config.toml
num_hidden_layers = 18
hidden_size = 192
num_attention_heads = 2
num_key_value_heads = 2
head_dim = 96
intermediate_size = 512
vocab_size = 8192
hidden_act = "geglu"
norm = "rmsnorm"
norm_place = "pre"
norm_eps = 1e-05
positions = "rope"
rope_theta = 3500.0
rope_fraction = 1.0
qk_norm = true
attn_scale = 0.152
bias = "none"
tie_word_embeddings = false
parallel_block = false
extras = ["capped logits"]
init = "normal"
init_std_qkv = 0.036
init_std_o = 0.006
init_std_up = 0.036
init_std_down = 0.00367
optimizer = "muon_variant"
learning_rate = 0.00683
lr_mult_qkv = 0.4
lr_mult_o = 4.0
lr_mult_down = 2.0
beta1 = 0.93
lr_head = 0.00458
max_grad_norm = 2.0
warmup_steps = 22
schedule = "wsd"
decay_fraction = 0.587
decay_shape = "linear"
final_lr_fraction = 0.0
batch_tokens = 65536
max_seq_len = 1024
doc_mask = false
train_tokens = 263200000
max_steps = 4017
dataset = "wikipedia_en"
Each number is 500 + 50 x the weight over its row's rms, rounded and kept within 0 to 999. Layers, rows and columns count from 0. Numbers have three digits each. The size before them is the row's rms in percent of the matrix's.

# layer 5 MLP down, 192x512, rms 0.391, rows 0-191, columns 128-191
099:453408545488415471483461517473557450571474432437614520506504512497502537481544524457507486479503528446398550483378444493566502405491553463502460511659584478495375484491542537545447550413535521
111:582456482472441538571494468505458406394540485522398514553604501554478508512496511560521476523474574563507574418464437453474453499532524525495459469560562528529345528486455448463574506501582455
107:528487535528477480472444535521500484557637461448518529496517471609505433592496516542534544509546483528521527571554431479523444543467529531559515510521569469499458515459483524434550469485459467
104:534554518501541514549557587514554467491475464561578556457514474468537462548538493489509556484515469427633473498452501554445532519550517498515412518509521463508528488528508563484571536367586593
097:479452520564503484493507464472406477428457527591484549502532448501443543437588434544478480513541480548547413601536507509542527448478600640599466548512479464556451543474483493508480507449486497
099:555536517502500520528457496442503499490533434497559592473473446491492560510506465570588433466441467479530575451438467467532446524522461505566581532423499516462531558594595481516469509474481556
098:400540474519418535462556487529578551466472521532511461539523363497511424525457482563543454491455503579567477548528473545534428499463445526446485418509483496554483572444510589565538467454509481
099:530418513513520463455582437534473561573503505542479577546459432507497515532482482476546578499511472498436529483539569504518468384470482441435524482516466557470551472525503449408468412424444471
096:508475532489500467568516536589552571506481481481545476585425485596543577438457480481501514468474459440508404559529524540422486520446444505542527533434450582544557568521546475521426433498494560
098:522507441509506540519519472482463529500465471477536547499430399527522532519547504476556533553487522424482497482521416435450521493530536426375543472488557479492444411559556463486507429482482466
120:521574462511537518543461461488452528481444433467413554485469503607524545437445501601509574531544496524504390439408478424423531586584576516547520528555480482455514538546549526449556535520518429
094:418537463581476506550455553535547466563583452456558482510512493570594471527528476542458513418485489489522440480468389451515457508498451470404569491472483375489476502555416530542459414519585535
100:482434490460559458538443518560459598541541483452418511554483468448431393440594540518522544487430490528509523561503529547459521520472406564488483491545429490476472575484523466576513458404559480
102:488523498446460534568572568582435477426549515482558479496542491491552451494461501461547464528514526531479490545443485493485428398465445555504521394357395509488455441603524548547449478578487448
096:480563452458510485381505490480553555410496457481507539557525531441489520434609473607536495493509520479535525547468445455525486531477524543557518547459496574520502491355490527522599516508527528
098:408542543536510424490466477459419513532545477471446391485473521493414443444515554532513464520485498492534436522599520454543497405449487542511543497569533543502446542532534558557536509566512511
094:516465603389474521482461601415501475508460478579515463533487416413524537467435555491466455519455524558610478525567488625499532478472511486511521574492450402477529529493486537520571486521549494
095:547514484488501451547496504468462550566451492508442440457461570534441512462488479511470586498555539471616385434573465484476508552536488558448519435422521583443571439423520537494548505468476546
105:443510473537535421467546456458520422539425465474495496492481576493510441456514448445586569511449512407476530456552518518547503478471515628558464489420429514525505440493526516401479572540476492
111:515573512515537575520497556485542554449486441388619484442510483445477516430551515463515492495506538390520524544433523461542476502501517431496450501442537491522523477522396555545525472536538515
105:593505457581487455542527593559543533568521497453511527573555581478559550522499383617427493487583423493556513407453408596559573546384523495511452524477473512463482431448408448496433512470493571
098:407568465525476493508566504527407485523435538541525519479487527381540516501540483505534392449447595532508502529501458453520506432576520497519467502490472409503491439494435490532519536444488530
105:513470527448533441455559486488537500536519497570466559483514489514513423589469474527459498493388487477498609493509571527500476550483508432428561461423526438600467545486531445476468507463452477
107:527500487477518585561505517468479559485486444508584484530492489581383479518570478452567477435482428471466553459477501542427411475466489492517467562555577539548475485492443502487365424483526465
093:532515463467487458487450441418507553488464540523482395398527491391369520510440460458491476491519540438529458432429548509556495503494502518546494554470451475468397436514546473527522571434465581
099:442545632490566455395501552489548583536541400529441610522493492542485417537507551445492454487450529556496549450524565504484553486520461496477534507504505426497470579555460580605454528480473377
114:539543539515465446553437477480532501517438437516499445513649502528564457409474509522471480475530494582551411400534580501507511524536523484580464507484554516418534489544532553502562533506521553
105:517575484573511453435550510498492553492526471511538454433472513582492400386468481532497506521523460505472461562457496464432540483375485427531524471499417475502492507429501559508584525515528437
098:497467521554563520502521460563496478466482523450511557433540430470385450540437508571450538487454515512539476485542443464487491549379529525454571487566506467513487418426520471462445421477489503
092:457514492449484554562516465469468498443560404489484578461503535517444528508465537553463562466445542542478561434446490481480517507487407520411569386535511540496392533510533462509529529566470520
109:430454558418490581631546400415538481412532472515469406572516578534468564560574507571495512517490563547523436509528470429456532499454523617565367535462447561503436529453509590425371541448495500
096:530511528501542465556572462525531503484510564465478504592579510531571473483456523551471465463551495545605506548516471512475519547457462453469551438468538507465498432399484544489426443528528480
101:594521507489479544495548521607476532458374493541562455615427513496540504439455437501467563455581561513370448559482565441475452478494477483468509494483450496430489493400581568470541505476439413
099:528529504499609632518540537555494499541530497550452514497498513465461357464492479521603467572438552485471465574546506468496547531471436537504449573488468414465428479492407477452444534568455567
096:434569464572456606603515524468501387512601514590511420539471531534565420493519557436444512489412500539515353519532486549449477474482543478478381587531500544521565432522444556489479519530532485
102:443429624424520471497524514485470483515540472522526440490536548516471467515425474545525520461544448551425534513495537584381582501485448432463514548427561575559530435592401458504423514562563522
099:505494462507526474413512510574475531454495445509489499472586526525559407432507414460649442594531458522514496446456523576501545577534550509555432567521418515462459517514496534467523569496477492
096:502520367541606535566619553537461388494515601541521560454436553532504451496487476516465449445549521369502456481450530535564522504533477521507438483469496502509501607492442501484578605501542540
098:427506473483498502537473462462487444483521498510484473452564438511498498574526534553454454554488413530527532545469408611522452531497522531474445544526543567503506468470496418460519542471511588
103:460497437587464532549462465530428470466492544499537529532487463561488572497522558428478504551495553543451546468522527418505474496516539412555454555478530421516410494565528485470481420623496522
105:492504550427554567467492535548501557490440517483573485529555416516483525432522486566506517527496507411546513472458433560529495577424469549570471514530429446542512550550594513496477503551513442
095:560477481497449475466432481544589570496596475511459511423474555431430472558540521566527542474528534517549526484459435559366549456498592513470440459512442421516534479540442450508512485452445553
099:570489477491560522414503477442408452399439380387506445514517493509572476565539469495505578558473417547503336452477489534638424487540424429514481458542443374527509508474471443614517444538519538
098:468504491410530484461486510478540509488456600472519506494574506554481557480486517491553457580446533530539497492459560547490564461438514480546423486547594528481437555430526489539433483467564458
106:605456497444465455514597409495490558511445565463463481496434511543544537527502512532492538568479451449580524545470541484503484500440467474441475479401451422528477496469537540459490440457539487
094:548542414392476560598493507467447546427511529496474457610533457531519496487551562591411438401483540579412456561449504507527494472573485421491484492396406546499494497481519478432533574607512556
098:465488520415505585489432524540550474449536522482564508454453471538455392486498454482487494431480575481611600538483550590536529461398467522540467466468477486566465532410527531493526540382477504
098:527446440545541531381562518522556505510498638552583480492455516519567423564526402504527536513477513536464591502561489447498438516547406469540591556499497466568481440475538480425508510486537464
099:461503528396545471437453406491556507507465432432476586457470499426458466456470483427474560541548534533459490386494470405533492441481604644511573351576491539499440515537500487534549505437554583
100:546505531481519564506523495556494392482465547488563514531554505471525465532524493480531533502513419481521613504468534451459564571541524497430478491446443470525468422522503501482447509512435414
104:361515532556468406506483405483441488477506487526510486432529507493547485489529517479575518599496528481465486501483525483483542539483580431516532450527560501472496466507548498606480514477462493
101:492541508465493504550556515417528561527632477493502549576555520514479480488515565512363502498507465476509426493456464524447469586386501513524478451449419541441579464565446520502375509506462389
101:483453507512555548510484590518520425487500604486528466526461440475445535365519442520481466502504579502513458485530638516496531463537489427427491556539532468448480506465465574405532485547498497
092:569544435508467549444510455550539526452429498509585453427486505500539534510518518553441538449429524507425629479512482519490508511526503417448459465470488461444573500474515554547519470483550484
099:492409450466479534484477508547529472599500460485528485429470474529521562553530496488533442521540498463484465501491528524527488515498513551503488461475524488523573563610453526526438553446497432
101:523540538482513541513522506507562525457479522536528434546478586383418512511456429501527465463486441443511504562522495538510572468552507512515521504496553590529494518526546488486528536522477522
104:534546516477498480456501514567463498509399520529539524454524497538481469500511601496476554542568547525528442540543518499438487623519448472501479442599516524560491615367448533531505517488390480
111:477555486531561510499566504472554513499538537505543486507428521559424496532527548431558508423515501502610483620581467444496439489372577520425471518505540504402454403526469528513455492517492380
100:469476500537514625444536472508416461422473581484429499482430377540563522482450519547485487424484530416560474472446630459483530454586509579538487608480527459504518463519528488387511411598486537
099:444485519536497464537450395470519500481505479419576499415503462463472486434546567546541455587449586470415483486552455468538537514506556433444452526392581471521510473532533509460487502564445547
098:478545601516433409504542449522527547536507576492497518372501439483547492485431482423466406523456537495518547443485532588505547563424592535495491466462640502538403467497473490557551522408506568
105:580559478522480538530440421446443494508593450473544495617514527560537482514546539469459562531562453540447453438465507476508505484558470552457458522563530577571423593586531514473482485484483446
095:480516524435498476583464611405500433413593500525449524482454516519597484537502477523532506448528456497544447505502421534535390526527507571548436601585482508498520489522526568589536570587654454
103:546539583466479493520479483510582533466502513466508526533442426570538518489570487514450621500563530572478592505513438455458463547470507491442463512447472441412488477538491450576463528448604496
096:499485424535493500480462476437495395538430551471538499457514419492617495474531541573595460545428536484403519497426494495514590427515485515442477578515519379480423535537472429526500577502563524
096:442499451487460534508538520597476424544397496533540512444487498457422521432466468442575497427476479540554433549508515502504508539356524517456517479493647501599528565379534551483576518520502558
096:524473459470539582499583534437573539511439425511494462476460552453603455549399497527551419527555449506416480549490495476508522631475455581421548468559579424545513539486547479571486474575399464
103:501490521537485508418408414468481529490494499511480458426526497518456497475443421510456460455457440472395444477433612428459474514517544498550546500492524532536503488424557483346548475453496522
098:470471551557520460494571507514538449551493472520505423435469400469462408470519544442529560554541559427447484569538453462502463409427465462603567452398577519539448459456472426487429404486520552
098:484496491475486538535557459495542486538450554537535466491510464469595516581463476500532455441488447454603475517444555471556448447535554566488542584509383504520479550493546578469434444541553498
097:467380536534487527474446574613608484484511467424405532516529519583470397483500482522536497470594503485492462455488549542497420470493442500507500513465541490618521510453444474531415469562457494
097:492526538530565606506503471468516474556580454441487475535516490560536549535445461547471512605470485512536562524522557471436558477607450525563414535492435535437573533563426490478524493459560482
103:558526505543452555412441579480498534538446490500488486516524519453439454511579585496527460450511494403542516545484516515490576512457495482350556482501417515445538446520497519458470483511425395
106:545467500510473470504476483526598602594567487386442550600505600432539511493546555529501445431437502445459531464475460472485478518482457447481549554553473540514422457512478525435561500475448494
102:467453486461421534477476423538507562562539490522487561581503435512526505498583529498447553556515422503507486461426474415409525474551440464551519522448466561473550526523545526431461452525546473
096:473477536498391492480512464524530645509469542496524442531472509645378514589617521570490614419521507553462550505548499468524431540586476489537486486627531535518493527444526493459489489508516446
101:535513464547487428460492548487495519514489559501489456500543507562535579452491506512585486431528462554466544436508488494479571458584513401574478494554576486536529514546517553493511478522445562
099:464417497429487576485527509551605475526447560526549476585514458484516480492528628447474519496556410460435470565525425490485488454454483460493477496484472494521440548483442627447439478499528475
099:470630422485475485539563479475438444432495515465474540534581462507558511466590490558442502481389516450618470483538477535546523479523503477408394482575429474499477419503522526481494458369460471
100:460490498578591471531469575573448555522597461537537509452499475485440527568478530544448548487489470473451507554489464437525530510511485491533480497534572491477470502437454451407448499493449460
096:506534461516513535437457507428497460496519474575524523457619585532533557495528408515500507517442495492512435519481497565465547576451603520472488378502536551528557528385479377395573483579437571
101:552508455513510490515498557478482485417443511435502468514445488393608521390407531502506504514564569479510492512546532500505467506570514497482500548465465480500494412465531560487480588492590470
097:550567500541381450386492480593503537566575540427552503419438466546589489517591492527536491457587470518541477519558581423503544559419426474517515527417555543427553476470521436556465451499569539
098:526431483526491559556544470460473554609505530571516518411546610509490549368387503578524515486460519514506478517636550496423515467499564468427578528380550517491498506534500492477511542513469493
099:489524485472512441526393477517390533565451538590506483484495477470518583519465491516492459480487599559489426496511447546466508549534515489560543650619508487360544506534524544498447523407588467
100:474491539508525513506463513499477399531475577447481533431488568530501485499459447490533482566503503480497557533517531537518442505511487472599504434555484546528503535439541589561398492483468530
097:630480424415493505493522481557464573460536401535487414547488578587370499477414473462511572521494485502476482547559546500547523460439490462452477519547486552506541544541526570455502427450511464
107:541480506501417472503531527505515459507456480445554496488335507476499500457560459448491500419563482426470517603541504440498476456407514445403431533495452495427569564500396485609470476558371502
099:610519472520430536523580508535548466520414406554505436534443575601451414510526475500512475476491513511536530533462464370436429517527531534513516430518441475520431482518470651507469518501555517
106:540480540570484562490519483464446604497511526516460483543473528497501381417546482431487428499527456497560425548444525561530496429526621600555460559466429388517510473450501450560522559578483477
095:514387442407552484542586493517461539451520504458512428479471493459556548526535468483547572496492394514468509478418400460442492479559507536574480565511487577476564571529594410513385513555545442
102:587478539536493386454482571391601459452486541490455536545510470453496481573508482477438542557469559509587521502515530521486361529418495569481537528529514503479458501525519487582468466462504496
104:487499447558590574503475596488577499491554471607541500493583494425498476492484505522510494457486544522547492490464451473492506553460576466518466497498458414554451367500501583486540539498486458
103:482548633591462505541485491527493502442497465431504527420459499434411511480440444456427449341495586508521551569507567483552499480435547518557472538473508497498461480498414538505517439441415488
102:498403465494505443450530371463532566589519467456560416403524583471441491477620652572447542447395529503458450534609534522584510554466493445525451471550521556556453482486512518459528498384569479
093:568490529451391504546480415527516477577565470412456535419453452491454521485434530390417428498574504478440527464511409498504477538470545483549452458446540378466484480520522495490526432434466461
103:536537520519538532506549446483548440457515458523554438367508505564572432471457430578531469429470395440507522494538413471428442513556474543498497482513491465472560494537389476525527504552361438
098:516540411482494442495502522525500577477500519474544574521553532476461471555475510470462600431478561527554477513507479426545486548484513536483464509516474525480529595452487534355514504386576464
104:410512546447532442497483460581553499516524576488440421546486445437483443411594505432534524553499561525463479474572483481520418619476456510561442500658528531449542543529573553535588473521473503
094:435524529433561532560492470558557473517392479475459472496471520601542485446481490569360516456438555355434570493518546478569451552524462442517464569462660500575508538503465498499538511558532544
092:451452561493537486459465488600402607592470524516439539464495488530471575493424510489420545529485430561464512404505427515479434512563505544532499335519550400523524576472452464496557538496492533
100:543543497502534373517523558456462528445486494451549491468602554520596440479516510446512558602492433553528507445626433472514516548480478509514463496496494554466400438500482491487391546498512529
098:517534499461498580477496377450430486489478435571505552499634490454456481493488565556482523496550377439588482452423471415582526553465522507395534512495454493495467482502489441417489415481485427
096:514474534539539506484517463485422585484522552526534601464493472488391447538506462582506514448497605464526564534537482512466467531549475399492460564511470577537539514522521532559497414595484502
101:513515467462521569416564489532520452496547512533391414548470520417493498557408508449494606548489540567477583456441531450419552531448437410458452506479491452507488443444495491491522510481383484
096:338551423543398461485546425403437516468455555634522483431482590540497481541530554526492510527430465473572477483422420515523490344551514442543538567463510474435496496565560466499522531536516523
105:617503481529430548415458453563467576624503550491477627436452511533508524466465437497528496369538603480526422493552514475439452518403527579574500481527468455604496526411556456443493403526455537
104:417509475472484505457476508609430472616488464392571577493441423573506433459536470428517529456491541517580597521483499495560471497440373398499504544481529547527451545521464634499527521414544513
102:422480503527558436481424516586521539577403599556431544511500468471505506482459452437519463513411481528527412458488527400483618483407494477456488558528613515465521418468536457491513456403454585
105:570546568437505390517484493397507435553383529471536542539521464512608486536477479484482405509458437501510522498469480531460475516530559519525460448523466487509469459552522544545469455515413497
094:435538533555469521556496522452425474506565541433527396453444560499505461528559602435506531530469553408472445522514454472574457520523452530502482522506476522493450450481518550526513582530478559
105:510583527359380522527545557553514451477470530535570508493467482509563483425486466485505444476413432458510514497552482578439625473430425443497608570512526514524519507486367449496504529552522579
104:534466472511509475490427531564551440509436524520544576632475573537535442516471557551443563504518466480472466543474436535483471508464477524444511472472396547485454578553501468571613461435511520
105:486539513507493491417465489498459463543476530546537475481548555545551547499425436518560472481503520539547535561539494482560463432475498494446542492442472548469539470492544509464492577496576482
100:463433446507417504535501482542532542508442479462453529467425467615544528507555551506521538524575553465597443544579429484563382480594495557503535521488454473475524452517534498507567557474554535
106:495505515426622471462477455373517469513429430556461515540542438526435492498513438507514521551492569563574452468457466611531498539504469593522479544536494522541544559509562636529529474488539565
105:500552471519530449518470449454452517521453414479532424479521537504456525503477497548521567562486369483389537474463421431380541525398483565410566505508519525558507535464551524470523456517486416
094:450505405526433549567625558480471569439488472528617518592513408536455449540538487401439508489555517590464485501446491496541457505444472429464444573508437616604511523466500552503499476547438513
108:433535390470479468488433471476438576563501434594408473482576507504447608466535516557474554519484513456613561476531436529507607563524538505440595501445518561504471494527500482424460571453515460
100:414485542547521403517465458507481493601441518507483485525506572577465433420571463479466451463380591566448516449539526515544579533513501521422455548501546500440486470574527611552534449436484530
096:410496515517445506536498439539565468530467474532555503462469543505503555547522502513408555397478519438567538570545606507463504527539618518459590411555518478511490508500417603539520466575504441
101:483497551559463459447489508471488541620488505501474573502561418489572399492418444492569359557549612515421412551576472511533510511521516597443580512542545484440412583468442603519451481464438526
100:554521561413500485472476553541432516595462616509506487438433495423504500421501529414516531494603502498504527552428556445470505391545473436403440565492492386477494474539480555577523481579564500
099:557499488550494474469495450517533578559486483543540541415458486507510547462489403426501521438502549521456567690473434367440473501475483498464554524458419536431416510499469547494480443369519506
098:437460575533498536446555488476472524538529443407473387576509507482481547380562570452554504545480473505444471490530548545496418540514540516550547442490540514521434443421420510513423527519512505
099:481529441547444544467523637495549514514502506516636470542486456515538527490597484366509509415492521461481497616515466507503446419422497415467460483480543474447533374459527447491504447425469594
095:540528542549501429542517538520550439617609449490572593581543553444521515592565510494473504541433441418538413496601470455478497493489557438520489467572405525521495507616482487599541415410416480
099:555500478574474463557543479538509510485565533594438467569492459525500469532490605473468421537383546462565451446393522552549431467555503497505555508495486467507531606454556433552588526551578545
100:447586457501568440491461521559564463463474499431518461534510550556531574405565490435496517503510492529512443495526525455497543445501518547508460497575457525344479544531563486478549618411594514
102:409523515470407500500505498441559416542550513540488448470475556407508462507553510496485510499472507525451524516533509512508458456527480527554490425487458411464419445449541446589463416459538514
101:500571449577500496447527545498600491427461559538471492599528548461494491441589483586570528566576576438570593456458469463566465475509541533488545549448441481430488436484473422525518552483451465
100:540549500470571460509521493438422405379507565473444520516415542558492360466497536418422574535428527422558457483507522430538486450571485523566479588581482508541454540592616452522510510424527512
101:597451478561514499532563447417491502473473487458544465497445451424546492563470537532486464488526558474491482485493450570576597588434474467549460518566557557473546525529507550446446525564500539
100:517469537514488418508428424470423438388491456466449563541492604464505452442508561481483529528605576470399557491432485469464396557553567526580555537473476573565585457439521559515537515500512551
097:493572481495521448536452561461440450435515465571438489474449418494494543450522585409526487456533471559433451541479442397477513452509438489569494523496468511457522477472486483656493537442524491
105:463511547491556459444510501531455463473578518553494506436408454435514492450447525493494371534457457541522480598465515496573499425460483463441509623469553382502487478486526509470498493525388598
104:511581452540481530505473493537442491441497537475457489535476476504548572496506454500446470498485517428504488519514395470527391491491464414623562428456358555531514416518430507470540504516543501
091:543529564543527540530525431528459536506484547592529544542534543463495572520431442515520539501442503525458420381464425424510479521527578458501457572449460475570527546403495508435559491480558478
096:480542554459513481483470463414521539459512545519497642439475472500449409465484510540542509440530465554556475466494538548473466394465483394514510454492447488538521513456448420529507464536455411
103:536552477487451499461382580523414369565458536397495575505471473494576491494509504504466470564554438451534453532493472559465580566498459521572468410551554473567466476478466431505600604527412505
095:441486508523532573485592387584490456495543493484514518373496495506430543532538418481470544409532554485422531476480492493521453449399486529464489436467481528416496573554572484448493439499487496
099:549514515554477423521565517508517584570491569525479376464539522499503457492459432519495567568641498525449412560459447454522495517492403510439548489500448416489426452460525519553403462476455490
099:531460576497479477467541565549492547464547453492521435486544468506538389454418507556463466430543504591450406529596523586556431513452411523469524533610489400529448532535583549484450590467504507
102:486539397411490593506485541559514485459582539495500509485540465517484561560506463394386526488588420504559579561543479502453542504518473484439523591540459528471412555550501459449485407528479471
100:523479518561539442471464469587562546509482485392486550547530466504470514395553526531529452405531528480519461524542494554583569523425417499496485594463479476590551535543431506474551526578573542
095:469523443484498469592534539551447515439371557480461539438483471473559384521372532462519496421491470498530553459540497444548490530620517489512485488424467521550367518617493445550449567548439525
097:588452488475375526505558564514586445453513567622496530609491459462525434506477461516425531452529552516535498527446452455563499572612397475516525469607515445492505440352471455517438543479479481
107:515443406484495490551435552499497445515538653465509442532544459462532573478415504573516515539528447471385459532501495507461577462408499487539412542463501449423400528517477426468428546524464586
096:440507506498544521480505587635640518513550688500445356464529539504599569526406519549574555506567621519453488517428460499514519490513552474489624492469526504511547541462546552473407544491621533
095:458514538484532445462472483578434550471505548459573452562515489524530527486431560571557477429397478521578505476456488582535435461495514484490645446462468619522512563487513607498498435466559507
095:528469428522433562453581475483633445436450493509506524486512498529473458500536408455519484539505443418462540524480505458485464406418435551440598401488507501534497374512448457470432511562550513
103:431539489486451429533498542469448448523535528370607496472462424506524506477604568470545538425442528463425444460501463541414556481541489475469542568540591615491542531511566481492569466418451460
100:534459608510548500501473457569530500519433493541473468458473510484454512509472552455556514507513516558422482511445542422510469605523554477574553460460471465422506514452480529507456513544474546
099:435521545543403512486370545440481533500486487474477505471504462490531515504571455459430512480465511531544480492562483448488517444486502499542535519467558423526562458487372537552528473516577402
098:457538551444492509480527367524484451367497540528486523491459606474518462449467533559501520499498474470428476514524525599428445506560456532479497422507517539493469526541508509523536596550471573
097:364532495561568459508524496492535477527470545400501486419488451545460551411482478613489533506446508545445472446519445453589478467494490559442379589462518519575497459622510558478526576582476534
092:554482475540401545480480600512531505439474491470490553495521510535463484554376511573537540488570528493524526562586516416537439556526539467429569481551442533475495526480494485398604356559456430
099:552509373543554408476552490563447483538511592612398505429478526521495476394500483546580597542529439446529462495490640571390551571582443503496414545498469401501465531466581554530557520475526533
101:522471514449532479513542450391566528462532543452553554440492516469446563498518532549485486393529565480507463525464514567442477495523542538567595438559442464510472446530465496529499475554476464
097:446558458481455507489509557468477470492493477512374569474519399438527571526508513400604540453451532468508526448532446504484418535515487482505453541561557584520440573480502525545508487509407520
097:393458455604500592480475421465498529565568572557506540508451521508512536468500453500454547475456545545443554451530382455485498562528473536493553522521512545499497559551527436518440476515494484
101:487556570496515452521518502453482478553470537657478512568518488442552552474492499527393488550505446458478533483504467554399517544527610534534503538518502505479429585470547502473552579392522506
100:565551456483545504515514516478460446474507535547492525505440365596531515430522567517561512473568374541598623515511506435461470460475543520549468579480518510469600467456544566509494476567418421
100:477520543484434544446638498448512456540446470467431550431429488554520531527552445407508481478507537371538531529543471497549499441506472474466451478525511439521538442535453446551521440472540543
095:487496429519531469564529545616532467411535477462458557483573445450464479485528500593488525531458568605530447452531491470459470540506593512397553438399520531461414489484521462491495420480506441
099:644522511464510437544552483465486453520582519513512569502521440566516427487521521599501493411520529542599508480462465356429548539421410446535480575517532469566554371469474451488530483337556506
103:397403572474548576567473568520531485433492457446542433485489496508513486494467499521430541503459569484440596348557565524493563532438420448470482511571566526454561460492432498527456428501519515
100:434580520420533589510530493366520488545549479508423618497544522492507589379533469534478396624563541483497499457501518542470471463545575591479476453472466476497427499502525484406446548567511533
103:411466441525439559550451488581492488532491520558445498429488517540534436544418496454488527468562478491447459449472436466555528434506487497472464519462445552486564550518419542442533469504510551
097:470526473436474547462438497492498449483511411457563391551426459483622550506535542480531567541549563446433564406428413457460485543490573489505531437467457446482508440443618447510444475474468505
098:459442381513597589462437385609443502478497497499366508424442468491395542396501552469542501449480547503509392460528567478477500492483474483583476606460545524502566510457544477577447468545534499
099:530496558473593518405434495507556459546467467530423510496490525490407474515625533465394526575539544548544497465414479455493402464603581525590553489566486537513544529509452520453507548484442555
097:449536495464471436462486489526625486489428647462506532437411471497478478440497472431478466417428557391562534511439585472564520486480492398531461525467536484409586462466552415540534578520524488
100:502580529404465619528454448547486493561459454454504500512479549503493572475557398531463483489368592513494520507484455506363505486460554477523437435495484454452394496429458478551531553505451472
100:556602488567547527480521603408428551489468467529528548460514570565532503422457435428545468470477592509509510519501465500466482530534564501562462571544568672450619544500574448548529501530483511
097:490529453631545547513452587472486483430599511519455596472498403500501464558464540501456509541426520627461455447554476495477531540585443564491491613540515555522494528411595564492449537488463509
100:568460434482495409533483594505532570485392552535495428461557476543547575572511568568463524543579598483489496479498516531473435457423467542470535499531597467452529513539492442536484567480515535
103:487438462453412554394470517460519440427421472483517478549595460489424475474517526511503541521588530441530544580565508512542463407568533423442509494485526556498461446488481451492519464475536503
100:565513475549449533444527395533498525476540526484539490556478543441585569423563459517522569518537503475496495630561460446454572537504477448529511539565496537470498477545506551542570494425454527
098:517543542422474527577553534506431518368570492518491460541470500535483488496538432435529400586488521531413555509504531499529424446419498441532519560555483433494512517506418548488633494464503553
099:478480557459461495530483484574455498592508528558515556531528504545446564513495439516537429525504486495546579454517473428549513583510503437539511595447561516562457616519573567413502472478450489
100:564485472595447523481479474535604530534490495459478427484458572523572528511449516511488512463420469441452458438466459477527489400485509472499519529549508588569564523512463439457468511542521511
103:460519474536572518452549487472534480518538512525519509530483498503425526461605460492506558506473524458531512488508581539458535448507550372561409541591484434502534447522470605526560553470409479
104:589533481494509551541512524458508565589433535493452489524469460538513526453486535475551507516575532530420527470477557509477573485531584483349475454427485484451499525489393459456581462506483495
093:577432497570453520434575452443558531445494431508452486494410519516506454499498488450499539492373569507431543519482493500448491482454545477479528460488496517603492400460479590419546375560393439
101:584503527501497413496543470443508548412478447557504451568397547462444554469465482452584524494531423487565430451461471454458486440493580487491469516484517494592554535499589496513579465509579497
101:468524513432499536495495581451534512514507478493451418497522462503501440421432576466548503476490461463431476540486456578447474461582507415474557497591487570442457480503555575526470576563435469
096:531532437548456514536459444538543513532562481420579552475421575445553516491434525475537476508564463486480569451538527471543509470450485559507497475385606506449471487514447553554546523480466425
095:493494609584465526473423522552488564497500495499504573491524503572487513520526487517519479458462556480540487491435476435557508480539437487443494513532511622530472479577462546493510534560507463
102:506541518499474548503475520521494587470408578495398529491458520522553467487530435434525452497441488561512537514508496473540563503563482499515537536522523515570444472413545527455528535557482482
098:524514491419458496506502462556480524549510527673511445488547534482551603568478494529520489508558565551499457337530556470455510575484539466518516468516436535537470531486528522476590557456531484
103:371508454509548507470574519531608553534513435476568438481499567469539453548568464478427435473473564609503518539574524552489445479545483467543382406581613427504394493514511455526429469474447552